Part of a small language model's weights.
Size: 13 layers, 7 heads of 64, 10.8M parameters.
Each number is 500 + 50 x the weight over its row's rms, rounded and kept within 0 to 999. Layers, rows and columns count from 0. Numbers have three digits each. The size before them is the row's rms in percent of the matrix's.

# layer 2 attention key, 448x224, rms 0.0498, rows 21-35, columns 0-223
101:548572425486507550548469512487446524513500442476486431523548410494448448547485468487542454464504408516477514579541428431476556459515441549550447502459483457529505479520425501494558362381474490465547371544548601422492516540501431468426471447473435599516501545503484516452449482455475515551481440469408537527571556483459586448457441530466490552521576537355448455484553584495590429429447471551551538521489530462430505529491510543518508490562483478527462578496415546484516479457551496494495513458456541581533503437457465528417441484572388593521498514511502558476436496488595558530427453563479505503449541501432570546567452427544518496571517469513430598429498436531570551563556
112:536455487490512602533490509533596443475454466445534572490477494451511432481526522496606479540491431664600476536432479512417582478506444491479520530483476514557500531521505544511477451483486544521498465521456466422503513617520568443451480468586432443469513487422527492553470508447498441419466501548408530584523487521470543529426533520547545477506546505388421509420521556519456444526456573537515455580514415548545497490589434501538585555562519482426504467519444534536439459537480428533465519484569517476526469589542414501572545518464487519513541420435457527487479506454541380522537496473438570486510439534543471531500523614462396445532577461486650485572497498556381533563547
101:502530458481546475497534481534417513524541498491494456585509597512440590502493475514500549461471466616571459592475458529502569587480509400490487404403501455477516476478533450519549539457404519525579566528464516463460485489546460464575558498561492485479481539546525517508448521618515451626527511498489451529450535449458569515479464473443475414467512465385508520491493402435514534500474543594573576411469480422516508460412504564490515499509423515480508507517405447519487450557469584479499430479386442595560552522502550531497464537504523375432508516488540503459494395428447506500533529611414480498550411550420582576557458480541409485524528506512556442411543491496441545434492
097:475507470500540591521489502526498519503487398556570539548347575524466388505599454458480563479512530465468473483465499540486451529528423477531457610451457406487479477492560473475433562423383405562498458473521493585498539446506594512444458449483472410595551487612515457518456457466524535502592421545543542488526501486459511477431587533584521522481464494534483482415511567484470518475466508568578464577480416590485467512500521526467505464309502513519455567451511525505507456522554523583502552575497456480447489533438492548432594539567611516544438589483466508499477463512600509459519481428500519405543543497511490524534460440480476536545508483551424580529476548476514528474534
103:447502538530448427516473515491548461539408454511356441438470533498534439436551489451574570483485498515562432486492485482489577492522451496386548484520529531468498497457515423543617517459395505595469618530391590649584503493454476538533442556474502575551495489502521484477538584600498446472485570499462576486532535514485438466503483419562495515529517442472547532533504511572448537469506494548447493521463492552496539415476523555515453540488442504436485519494571541558542455478566509521579518392531514453452540444570514579447481582485492486555513565480563470381512563464395510500451488446426513571499515454602578523587484461534495533540566516474474445533437437441409438511536
100:540529619529493516396500545549425536563454518521449509485445505475483467484589498522487468525478513534457440422429534465478486480463622451544469458424464497566393497506562442569519428583485512470452517438450493519489520478476558652419500549518431519473504437538601526462458479502381423477492522441516522469504588517467453514610566475429448535418438524491592499510460490533460488548387556494508491528443485466562459495473619521506456418555529555546535523538543536472665536424505531511555572541491503590513502517452436598453555478461402517476575509554450522538514537481468444519536523621486572602489544460495471462469431493453513550484481473524522551505514555520505560493452
112:543481560489506450414469482540496512447490501509458498514522492546552464376519542493495455504563454440501515418574450481502494549543438562468517508523533484505631531557489555499378495555495335527465491432543507587551529474504478543471415510518515434551501524499462574539486555580543434566512534484481489436567462463475521566508432531450547418538481575527474416453534503484512436499521543457500583486542437502527500501436436445461497522466452418507567496518556609432391525548501469581531397472545592534511542481428568566445475445485466516461469536473523603540497443471443417494518504506534481528495477492447433633482390460444602447476482549567493483400531444363460499521447
101:591514445463447563528493558541459525479552550567529518462577478591562479476480563486375542449617455604517479463413488416528482560539511527419464517435483455516614561567506595505463498592499511403504510454492463458489503484524479528454553495442542482442432460426480572507528504481514370479539526441533557574502490433549451533484448574538466493479501488436415476489442428549419518569374538473502530498467447448485464479529543488377508417489539543501478540479545573458576542527457469575487550561468595528525463571542588502497482515487508494439399411524515559543504548550510448418454576445568551505495455482479436422568507506546552466441544521513479529524477446415470467415521
107:587469398494430512505523572438518565486450517495477432490533550436513487432526525488505452587544573477549384488463446442487444556475518447495533501541535507483528529548493576607401579490481564511511426478468459433559526506571500471484541511524346472470548402498448516499568580454483578474429483523479542485418566482445567522411555476450451516523479490457512540551416556457506619580497378492570586445495498584462416445512567477523449502491547430504532617532426553465422510494421475425379529504470458465564475434401543473543509509460585513510520556497523439495541536510455536497515431512445537435479529478576452505547510518517466463469418523485464537538483412541520429491510
097:443557421419457455497381543422512465480503422498439573496501503471522586660445534530527470526462620495481558541482458515580572551456499568556490459400561559563573475469420420474481461471552542480531509520448568542536550432507500548491557501459527552585476513524444516508451541480539420472511401529460518588493645469468549491451485407588531505481514508476472552493430457505458510456519496504475545512496504423428533545512497456491522454610547446506509422487520491473435441475462481374546501532457416491485471389571568557512519555450529535437501560557521466573490539503433502504583443570483425532519473446524463488594562577476484510526603398485486504532475498459527545545500
102:491556489473569582521519519539499516517535447510495546513479358481531589479425521481472471529510530524581504519501587517444528523546585502499541486480490479631444396514511523417538505551500478474519508563531545597462521508425422550455508434523515430506511447486474529453550485500421463545507538490570447389362481438454504505423489557544493537455517568483439500584613547536357511572429426587473471528520607585582469565455568457560481489487448467578456473488514489481521530573476436473497406543454530481492551524451440528473506517481576456493522480521495547469492631479533485544494475505399485372532545414534425442473480448548564475457493528487544556450582554519430535511465
116:536473580601508470541478478518480582520518471480569574517406494541582442404495524496481559422491357591514548520498521484525462485511563537499504535562478516519492501427543516528418426470470400495464470606504518613592555443444481531573491463471518544511542489513436525585489445526520543547572524486481584392553553495544439587547489426523467532422530514502597434504521451563515512474522440489523528467513493472538538482467501456588506471451537462579530570485646500396454534638470442501516543558465526509489485406515492485505511565439551547476504341476504591555542542530498415522541516437557571485550468492546486459526516541609514538501514447548501511529509434444478473508580
109:536419523489396487489516563513457533514546462519476543422601460558519494501549605526587537544539567494507560525463500585508529558447440621625532469472510500526490537495409513583597525550534498485400546521474533512498454417426544551516577522564563450483459558444513504541643567444592590502465457456489472387538435522505621485598502479461577566523462433452531477481514468550416458491499491521487528459459555544453516508522433473540561551589567448409576515530559532414504445476449562517469425467504449515516499516483428499499414477471507490480509519513507507492517551506502531555479542427391524483563496514518607530560519439451477569427564527530456560540500556422543509521459
107:478505520491561449524495505487585446457605443489510455533493477436447450467492523438513398570548559460550456542516429512522530520437463571421488433527534447546526441538498510377544518565546511488511512462524483463477496471527555495445430515523457378484572546484520496455487517434520443542487490514500492467504538451562522641498458529465549489554462494514504533466532518534479441420510506535497461524602535609502519397600565459612485389506588482539408494491471473570472500536456510422517487597489455488454560579524511537521554479509377409515526427561501438514442525501581506480435461557531544574481455438569494639483595551505535578476471502486462577544623455487437521427569
108:506525531540571475440485468558570362583542557523426527493497493522491481585510478524542606544474471455502475573540480482508529512473545422470555524434491479513559416524578518449547565541505538561543576444453516507514443456470497409553511477481472542443540476522487385478418574523565512460447589446516513502470557511459502520454578486457505515522525450587562382519519547558447579517566510468461441512512550599473542463490518534473498462439505478509430443566513491507512494459591418450510518492567577425417428500483456427427421593489470542455521494543607541519471444465490537519557595544496432495419418522498512550556583551378507359555551524543408420466452526519464505469496
# layer 2 attention query, 448x224, rms 0.0491, rows 22-35, columns 0-223
114:457530483502498378514530456615527482540496532515458522497410420469592465504540551511476511531499595426483485538493585439529531493416511480581547516570497457534435424477422517496484522541486519520449558493534532547454588388460509484470568494432465553534459494446463535489566455434387468396440509501520460469558489502440580474538486481508381482536526461668533518441417413486494520436513490514453518472455510530503483531553481503509460527511495447454522561452502573424605474454482510521504513494450456580557526533493513555431460531396515561449477620480561472547435537461534563486516597489525448505500491424535521452555530554545479579616442529425398544508417489469592458542422
099:480483593549467407541501544470472505473458470488544481408458507519557437501564591502453398548478396457439423369550483544517491452507520516493505618449465512598512466454478576494504478480514486439560486495509445491524530514483508492451482421451527335483505585493494461539503467441414440350534508499470495491599451506570463507444507508505471549494518484535500461600565565567531484516420483520481430518448524483559545604512543502436510499518538500465448560473563614548519491503464394505442472515506459532511472525484494483521568531526506631478380442483408472430461527515502442397536493545502543498479532552457437582564499558476526469523549500389533561502392469569556540467502
102:480445451483446483530509442480415477464468524498485504440502440451568487506485451435484516466458592562501526477551503483501530407445516507451551419538461510402475531503436567540451450517602549516545488474513582380516441498545480585557501523491587552493478446447481466455534653462438514468502584482564490445508452584496486547479593511430414475484521467468516440519469407491528521513545436549401497431555464494487420525586518484584400531570468462493544472492541561479473592540532500537393629470481513596501567509534493464461529492510453466459516393474507508483482519461434598593475583528595516500529604435551494543452478567505586503501586534546561477435471483450505571579518
103:523406440414460569579459415535506480517448447517579571447505446475510496578489581537475486519473500478528518526490593462536432490536588505517469552497600644592476446426516537507483396484540604458536483468461434480449583507576430580495519495387586436526441472435414584471451484567511418556470474515534457405498460535551529504543455519477464449522505445512505491513424474481426594545498492471525561551511489502482458570504466534448603511476562526405487457436475577544482463549460625586474498504471467557528510518519444512553442538544484504537450420490467582483500525506524445521399546592499508486504532527505536530446495483482429486432527492456555511432562597555472487494382
105:478556486485448501580409455539505521440463471550506356462616560489442556519592430458466462482521559596468520438496531505594485510572499559489521532496489584480500443492462365539500553417619425594524391468562498445536516504518561415478474465496541487503548536456406492538525526483572540569494468612462434454517565538499553450529439548590535558488460490550509542396459427507412486503493403574493558518492504511486414495552554517484581541494478520488531570491558490500500453449423584444454388407557550424509509503466597494554409475498542467544513534501480500527517480463502563520511506444519462476427462433399582434475490477505494509498498487472479562488477417563515481539493
106:461474522409479469610501573457547415502526469473471513422453514539554512497514491438573496576373569439586483471513540527428546497535537415445472473528509436513474548547435461470544400497446543487578489543448613488424438506616517410543469532490478502491446493519422486513486457502355513443419575487517517590470480451466461533549552570573465509537488512484475510441492510490423446498571447505432549584390438508555456484561469501557409533548459669566523474489470460505492483467508500537418531523477494483476488529485525504537520441531510459516592487527391462579492505609559524493562504536565478404465410495484513508569534432463475511526555482559499529518583564525587494476515
104:559410486497527479422535516462522471478488492509521550401566471528453523478450540457426565539502557403451505497493527495493539501531453508480491470491494464479434546514427519535488422486482537453523474492462562526506425489500545461480481456532457505426443486432556387548528578598543616507449551469443482501599444529459512484479457485451495493534497536544542552424462440599541493548461491494437451431633399515494515570532446453565632522521489486543581602456436470502563485411439462501544435488484471396460418438403554491497462483465533557471552561520460426590533455465565452560477510450557439498434582433389438526495467447469524407572564497547437459555502585498553538571509
109:561489605434463460492521435442496462516512613444576502505488517472417506491468554436470530525482433460534570484581439493432520401524529568440582479535617481467536482510552585500546521565619471568422492517607503468451510464508651455536533503520533499547498446529516548563560400521517435520556471487398497589499482529446457450581501421524499540441443546524486551463525442564533472514488545534511444455509499450572466535568437490383493576443629475534430537464526489501492512474454554526421614552442497503588442540506455467433433452500438520450578466590504492496533523400497449487484562500420459488502488536515514532510461478470493535497459480462510421539510624493469426499479
106:535406526527500448545482488572481500514550512456486552542485616532511496542601488524491488525534448386465428510463528517482421562520511475506427566578482484438423564544518521536539556573522504523462484586440439519449429572561568506537522503511449410397612447570446482512516593456503506514423519540484424476501513490484571451540404503466541516468439534524531440541577438542489457517410515454500488442444484561545531487488421503506506538536496474489524423476534420480513440393507512547494471514497561577496476673513515427468498509542614519563523454403459548502409418455514477549477522544476559533511546520454596558351511527521458468487371539420435504482477430498546499496517
107:568499557547457513495509432449516462525493565528503399429372551514423381473570585536473554471536541443465482518478463549488569503536524607454382528524469442517503559484438502515479542457477546470446492564485452470556580503501537533506480496500481507454466526468547533528478564497505540517498555508586543609547509523539455546584472538508569415498426484526472514458490502456430472457537512501578553415594446599476531441426489458460544515479535592576429542581584477457570478464522471502521475426499384528484587404509464433452460576502419488506509461491487468537477466475471561527462530414412524528543545541507518470536525487477439681472489396546475565453583453469513496597528
114:475458542364595604394519494495514454456403429482462487429509460570509503517443490442532541482450551437480494457485539500495476526471468453547533459559484426595514477445441515542547560434475576420439521466480506507410492515491460480497454540468447508419436419474578520458563639423525496619520560508495446469475511548457522539504547450485575504562478533449477555505519466429425469484508423608546566615525527461414427457566483509455554540527531516428414494485545536636548487430483496521489446483574505491484482530523455577510498470448465505425404472533466566515533476554441565544453549496491421441504611479498502538501530461386428573530500568502535514511572457487503518445462
113:526489482439523447541473415536527401409524539513524512517526490528518555508451549544423516467412506422412485565468531515574490499516442521466410560516538484549541505530547508399476446566488400544545539452589381592507446498566422422580539512501568613494498520610412453461506398596551388620556531566452536548542561460477459551466574528482463406521546526538545500470516506423461509576478507491552386457580563578507559513492549491422492580472498596549512444444459518478494484462532572404540480486465549528465480525468570535463497539555486532480532548546496558518501440532469518422467467534537426491522416495472507481478448471519573494486457605483560514500570498519507503519547
098:420379428578567477473482450489465547546534537491593578605484463473520456471480500549496507513593510504467605525553472486576456480545582487535566468538470521457549526548499481459556505527474416457512515549546463522510611368507611487519497480643500538529466535493357575523455488515442498429572427546497573454539465495433439566479552522557434526553501423491525549480460476456527491488519354495483602451457451465497507521444436543547444476493413512417549481479539504369500561452463533452544515546545518476498475504390461462503520539521512569576493450525489606521507503502502487514504543551425502440443584518474394495481467513570487487562554552560580539525489514530537457524521
102:549472463440479505502493480463481542412408529506427555607535527483574434511510554491487463436486486465489470500474456524537588535525490500490425411559481589543396546459473468496454450440395423507505498446541458434532483591570570519521433524493416454475495505445440569512613420590505459519475512516475513438507490450508465459516380519538511498523536484398501550466435439565474531604469448553482560501503496518450566558588544545466444409497420410511558510489540541590472480560436408470503465496577582531570609462500488547485539484483485409563478496481508557483468554497538441559521437553410603524513520562582499499414494455462495518471556509459582559512600495589556480512455